{"n_layer": 16, "d_model": 384, "n_head": 6, "n_kv_head": 6, "head_dim": 64, "d_mlp": 1536, "vocab_size": 32768, "activation": "gelu", "norm": "layernorm", "norm_place": "pre", "norm_eps": 1e-05, "positions": "rope", "rope_base": 11000.0, "rope_fraction": 0.25, "qk_norm": false, "attn_scale": 0.125, "bias": "all", "tie_embeddings": false, "parallel_block": false, "init": "normal", "init_std_qkv": 0.0272, "init_std_o": 0.0, "init_std_up": 0.0272, "init_std_down": 0.0, "optimizer": "soap_variant", "lr": 0.00301, "beta1": 0.95, "beta2": 0.95, "weight_decay": 0.26, "lr_head": 0.00351, "warmup_steps": 200, "schedule": "cos", "final_lr_fraction": 0.03, "batch_tokens": [131072, 262144, 393216], "seq_len": 1024, "doc_mask": true, "train_tokens": 578300000, "steps": 2386, "dataset": "wikipedia_en"}
Each number is 50 + 12 x the weight over its row's rms, rounded and kept within 0 to 99. Layers, rows and columns count from 0. The size before them is the row's rms in percent of the matrix's.

# down: layer 5 MLP down (transposed), 1536x384, rms 0.082, rows 105-121, columns 192-287
# up: layer 5 MLP up, 1536x384, rms 0.0838, rows 106-121, columns 192-287
down105 106:56 60 73 48 73 39 35 42 66 63 37 53 39 47 75 58 61 45 42 49 37 26 65 59 53 60 57 48 54 31 40 53 64 35 60 44 65 47 70 42 61 49 49 61 49 52 38 53 33 70 64 45 52 39 59 54 59 56 57 42 30 35 74 38 28 56 52 70 35 59 49 69 52 47 39 57 39 48 43 56 39 48 58 53 34 40 47 58 55 48 68 32 66 57 43 58
up106 101:52 40 47 45 65 54 40 44 70 53 43 38 39 35 25 44 62 39 51 50 56 56 82 37 27 66 45 50 70 44 54 46 33 77 63 41 55 52 50 48 42 53 53 47 40 58 39 40 60 54 40 37 35 60 61 68 58 59 47 48 35 56 26 43 49 39 52 48 58 59 68 64 66 33 61 35 52 40 76 51 50 41 28 30 59 57 74 40 43 43 31 62 43 72 37 61
down106 102:41 46 46 61 31 51 67 50 28 36 84 48 43 65 55 55 49 46 47 77 24 68 52 56 59 41 42 67 56 61 51 44 53 47 36 83 41 42 55 52 83 65 32 72 70 46 59 56 34 62 56 65 55 34 20 42 54 45 41 52 70 51 48 46 18 30 71 39 28 35 35 71 43 62 53 75 39 50 53 49 64 57 42 55 61 45 32 40 56 48 42 23 55 47 53 56
up107 098:63 32 55 55 46 48 63 54 37 46 39 45 56 56 47 29 52 42 34 43 56 65 36 49 51 47 54 56 67 57 47 46 36 38 57 51 61 53 30 53 54 46 57 57 49 45 37 43 55 50 45 74 47 47 54 47 49 43 42 39 38 52 49 37 50 33 48 39 38 42 41 45 89 45 70 53 40 84 47 49 54 58 53 39 44 60 60 61 40 68 69 60 48 44 74 53
down107 099:43 57 52 48 46 42 38 54 75 54 72 66 55 59 53 54 55 55 54 53 22 43 38 40 60 57 36 34 69 42 46 40 55 48 53 55 72 49 18 64 47 45 27 58 57 55 57 36 40 51 53 42 45 57 49 59 63 41 49 55 06 43 54 65 31 23 49 55 46 29 50 39 63 55 60 65 48 56 40 37 62 72 46 35 45 63 29 52 53 48 63 55 57 40 45 38
up108 089:54 53 61 66 29 29 32 64 28 59 48 46 27 57 51 53 46 47 44 41 57 52 51 66 48 50 27 62 64 36 60 56 43 48 51 46 56 59 49 41 43 46 61 57 63 43 45 54 51 50 46 54 67 53 61 27 45 51 79 61 72 73 79 43 48 35 44 64 40 48 35 39 47 53 57 79 45 44 50 31 52 64 57 56 38 50 55 54 34 43 60 41 45 42 72 67
down108 093:51 43 54 49 44 37 52 39 66 57 50 63 58 47 48 44 37 79 51 63 58 44 55 25 58 50 70 33 59 37 51 43 57 68 52 47 53 66 40 50 38 63 47 46 48 46 55 60 33 53 56 46 34 29 56 55 62 56 15 37 08 46 43 63 49 48 38 46 41 54 42 58 54 46 42 25 60 45 42 29 63 50 32 54 69 50 35 60 78 48 31 69 40 60 59 49
up109 112:75 50 49 35 53 27 60 74 56 54 37 72 43 46 60 65 47 52 62 57 60 47 42 53 42 49 39 59 64 53 70 29 49 48 51 25 59 47 63 46 52 72 49 25 44 52 58 62 35 53 57 47 59 50 58 44 56 43 24 50 56 38 51 72 62 50 64 36 56 56 44 64 54 14 32 50 54 57 36 48 48 38 75 57 68 53 60 58 54 53 39 47 54 64 44 20
down109 113:43 46 63 36 60 41 61 43 40 68 70 36 50 46 48 24 61 50 34 60 51 30 50 66 51 47 64 63 57 49 43 48 39 59 59 48 58 43 33 40 50 40 60 42 50 35 57 44 35 54 40 39 55 48 69 53 43 38 50 55 52 36 55 61 61 47 59 55 46 65 58 66 56 50 42 42 45 72 51 41 46 34 61 52 62 36 42 53 56 50 60 88 48 45 47 59
up110 104:74 42 70 39 32 45 66 45 62 50 28 38 50 58 49 58 64 48 34 56 50 35 43 30 44 49 41 46 53 27 61 60 32 53 53 39 58 40 52 43 47 58 69 45 59 56 45 37 60 62 46 59 43 60 47 36 62 57 65 33 58 36 73 58 42 45 43 43 75 58 51 45 30 49 51 41 26 56 43 55 35 46 54 59 48 56 40 50 43 43 49 39 42 60 57 52
down110 106:39 60 33 47 60 53 38 38 74 24 49 48 47 45 47 39 65 38 63 28 50 64 42 55 30 51 42 55 19 48 56 51 81 61 44 69 65 39 32 70 48 48 50 33 49 35 50 65 62 51 35 48 42 43 52 41 51 58 45 53 67 54 53 48 61 48 58 55 43 46 52 44 59 48 50 58 72 54 52 68 49 47 23 80 50 40 50 75 44 54 49 50 44 55 57 41
up111 098:67 54 44 64 64 74 54 31 79 42 28 46 64 56 62 56 45 53 55 47 59 52 37 47 56 49 40 59 42 61 51 59 52 37 49 53 38 57 58 62 63 44 78 40 51 29 52 58 50 54 39 46 63 66 63 45 68 25 52 45 47 40 48 45 54 66 57 36 62 53 50 56 63 67 64 54 53 48 48 50 51 43 63 39 59 52 50 58 52 41 64 36 50 69 63 49
down111 098:52 48 36 44 56 63 67 68 42 53 65 62 34 70 26 58 48 58 44 66 28 63 38 33 67 40 53 47 31 35 47 35 68 52 54 24 37 53 56 29 36 52 48 50 39 62 51 62 56 47 65 50 62 56 61 57 35 67 44 45 55 62 55 62 55 48 45 61 52 56 43 51 48 49 58 49 26 48 52 58 55 69 31 57 34 65 55 46 57 51 62 48 50 41 50 36
up112 109:53 51 60 18 39 44 41 55 63 32 41 47 50 52 62 55 49 30 53 55 36 52 61 37 53 46 54 49 41 48 56 56 53 65 73 59 57 47 47 34 27 48 48 53 29 44 49 40 56 49 65 39 52 41 53 61 40 65 46 51 49 49 67 45 52 74 81 58 56 61 42 24 50 54 43 72 45 62 62 63 47 46 45 42 42 48 51 61 69 29 89 77 42 66 60 55
down112 116:40 47 39 80 74 45 61 57 70 71 72 55 58 41 44 44 41 51 53 45 24 66 47 54 60 48 48 22 52 48 52 47 65 67 55 44 40 55 55 71 53 54 27 38 31 58 38 59 55 36 45 44 59 51 62 52 50 63 47 52 56 41 60 43 58 38 38 51 30 45 49 50 56 41 65 54 41 60 45 49 50 56 38 50 41 60 32 76 50 39 28 38 68 48 35 60
up113 107:45 66 52 41 53 44 50 15 51 57 45 55 41 57 47 49 39 50 56 58 53 48 50 49 42 37 51 49 69 38 64 56 73 55 60 56 40 67 47 53 45 33 72 62 45 33 51 43 47 45 37 36 61 44 26 47 71 52 58 72 60 47 50 72 45 43 52 45 32 20 66 63 33 68 60 60 73 48 60 43 55 33 53 60 50 47 61 54 49 57 21 80 37 51 62 51
down113 105:51 66 38 36 51 40 59 49 46 43 42 47 45 54 48 48 26 55 64 51 53 66 47 42 54 43 32 40 41 21 66 44 60 40 67 42 40 26 55 60 19 39 52 48 66 53 51 71 55 39 75 42 46 33 50 40 67 33 58 48 65 61 61 54 34 70 50 23 56 85 49 50 51 68 45 52 47 57 51 54 47 58 69 71 46 51 53 48 57 58 70 51 39 48 53 61
up114 106:51 59 65 52 57 44 69 43 60 64 70 55 61 58 72 49 52 37 55 55 63 60 51 39 46 37 60 55 44 56 42 38 51 43 52 54 68 45 37 46 55 57 41 46 55 60 41 58 46 21 72 45 49 80 39 49 48 44 43 48 48 75 34 50 28 62 30 36 34 40 67 66 43 60 68 52 72 40 69 54 43 59 72 65 49 24 47 27 46 41 45 43 39 53 49 53
down114 110:48 45 36 64 44 51 71 32 58 48 47 30 42 54 63 56 26 53 58 62 71 36 36 53 64 37 37 43 46 55 27 45 44 53 42 58 76 51 57 50 64 56 43 65 29 44 37 37 51 61 55 53 63 47 41 72 63 43 49 60 28 56 58 55 44 52 64 24 61 57 54 45 42 29 67 45 52 59 19 41 35 43 40 46 44 47 57 47 65 62 54 32 56 27 46 53
up115 101:71 22 65 41 43 69 31 31 31 24 25 70 55 54 46 61 54 52 52 42 63 65 37 56 47 45 67 71 38 41 58 84 60 61 42 39 46 54 46 22 49 47 56 29 48 43 57 33 67 49 31 42 40 46 49 36 46 53 53 51 47 58 50 47 35 49 47 46 57 49 59 59 62 37 71 40 68 62 42 71 69 46 47 45 56 67 41 71 62 58 70 45 50 61 61 42
down115 102:46 80 38 42 55 41 67 54 71 81 67 49 36 46 59 57 37 56 46 71 53 42 22 48 47 26 25 34 64 62 61 21 45 47 60 66 79 39 41 51 62 44 63 40 34 48 47 54 50 71 68 68 49 49 46 69 43 28 53 42 60 40 44 47 34 44 56 62 55 71 56 45 40 61 36 50 19 55 62 42 54 56 41 58 51 50 44 31 25 54 39 57 51 59 51 62
up116 100:42 58 43 65 47 46 39 65 64 40 39 52 62 68 47 58 51 21 58 57 25 34 65 21 59 37 48 51 64 51 45 57 54 53 62 56 52 62 60 50 27 43 66 41 36 39 75 38 63 57 69 69 75 56 39 47 56 43 52 40 65 60 28 67 41 62 46 53 65 49 59 58 63 50 55 43 58 56 64 46 61 67 71 54 64 43 35 51 42 50 50 47 63 52 59 51
down116 098:57 43 53 50 57 53 50 51 50 44 35 55 74 48 35 43 61 44 51 36 49 52 40 52 61 50 55 58 60 51 51 49 45 43 70 66 62 43 60 58 53 77 37 48 62 65 44 57 53 48 64 30 47 56 31 56 55 62 51 40 63 47 52 40 47 52 73 52 60 43 66 47 23 48 78 71 47 53 62 64 51 77 30 41 38 29 57 40 34 62 57 13 41 66 52 62
up117 096:41 61 49 45 51 63 53 51 61 45 53 44 45 58 54 60 71 52 71 73 63 40 66 51 39 57 47 41 35 54 57 46 42 27 36 49 39 63 68 62 28 70 46 43 51 52 59 52 45 57 74 45 43 41 47 68 31 57 52 47 37 49 55 54 40 57 36 24 40 50 40 47 58 33 64 57 47 51 55 56 40 24 55 33 58 38 52 64 51 38 52 49 39 55 49 53
down117 094:41 45 47 55 32 54 42 40 43 49 60 49 46 56 34 42 19 57 42 44 31 44 55 40 54 42 58 59 49 70 49 52 67 21 45 48 42 45 51 44 45 43 35 44 41 48 56 51 54 60 49 38 47 50 51 37 66 53 46 68 60 65 68 48 68 36 66 77 64 40 52 43 37 71 54 39 31 39 53 44 29 58 37 48 33 76 51 50 66 54 55 47 26 47 45 64
up118 092:58 48 75 43 44 41 52 33 29 40 37 35 55 39 59 70 63 62 58 40 57 33 52 44 68 62 32 40 64 42 51 57 42 53 51 54 69 75 41 43 53 38 59 60 46 67 68 62 60 35 39 67 59 50 53 23 37 44 58 22 34 39 35 41 57 41 48 49 58 44 62 30 65 58 67 60 43 40 42 33 52 50 49 53 44 73 65 49 73 49 41 77 67 47 61 36
down118 106:50 40 37 74 61 48 43 49 51 68 58 66 41 59 50 37 36 59 37 53 54 46 42 46 48 59 51 46 47 64 63 56 63 59 50 38 41 39 42 47 60 55 46 54 47 63 32 49 45 50 50 35 73 54 43 53 47 36 60 77 58 59 63 42 53 41 59 41 61 38 58 68 27 29 58 38 47 41 53 42 64 69 44 66 43 54 47 45 36 35 44 28 44 43 39 51
up119 103:61 57 56 28 48 63 43 83 51 43 45 52 47 76 58 28 70 52 46 51 41 57 55 48 52 49 58 39 49 64 31 59 61 37 51 58 28 69 55 49 49 39 58 40 47 37 46 70 38 55 53 52 61 46 67 78 59 49 45 61 69 38 36 25 53 35 40 39 27 44 27 58 57 50 73 36 67 63 50 60 30 52 31 82 38 57 58 57 51 55 46 56 51 45 43 50
down119 097:37 56 66 56 60 37 40 35 35 76 57 70 81 55 49 48 50 67 67 54 57 42 49 23 40 45 32 51 49 60 47 66 51 36 61 50 52 13 37 51 20 46 43 38 49 49 59 48 52 60 67 44 43 41 54 09 44 40 60 49 76 48 56 51 52 54 72 28 49 45 57 68 45 38 66 42 48 47 52 50 67 60 47 21 42 86 44 57 43 59 55 53 39 42 40 55
up120 103:71 63 33 52 44 43 46 68 05 51 49 49 42 56 50 48 69 40 56 40 48 43 38 38 64 43 47 54 35 64 63 59 51 52 53 56 42 78 69 39 54 53 45 41 53 64 41 52 67 60 55 43 48 43 49 30 51 45 46 59 48 46 54 35 23 60 40 59 47 62 39 53 28 45 43 58 78 48 28 40 49 38 59 48 53 29 63 48 42 64 54 51 45 68 54 55
down120 098:50 53 49 37 47 76 50 51 74 38 44 53 54 61 57 64 63 43 56 52 66 44 31 48 36 58 70 58 48 49 46 48 52 35 40 52 46 37 40 74 54 53 69 40 40 48 40 54 49 47 56 50 41 62 47 62 56 48 40 57 67 46 51 49 64 48 49 47 54 69 51 53 45 50 47 76 55 44 52 67 11 57 27 65 26 56 50 50 46 49 43 58 39 42 35 31
up121 099:58 53 51 50 48 26 39 55 69 51 28 46 66 46 39 44 51 46 39 43 54 51 46 48 49 60 15 50 42 52 23 54 40 51 53 56 34 69 71 61 69 43 49 37 39 47 47 54 31 46 48 62 64 49 69 58 42 41 57 21 55 50 55 41 77 47 46 43 51 51 41 32 60 34 57 67 33 66 52 49 45 81 51 51 49 54 57 55 51 65 26 51 52 53 66 56
down121 092:49 65 56 52 49 36 34 56 46 64 40 58 65 40 53 41 65 52 57 34 59 55 62 52 38 39 56 55 51 76 36 38 49 41 69 36 42 56 46 59 49 45 50 48 47 55 49 44 51 57 61 51 60 52 53 26 51 28 40 91 63 57 52 43 45 51 58 62 51 41 66 46 45 71 61 41 69 48 43 52 51 26 45 49 45 64 45 46 44 49 51 62 43 48 74 45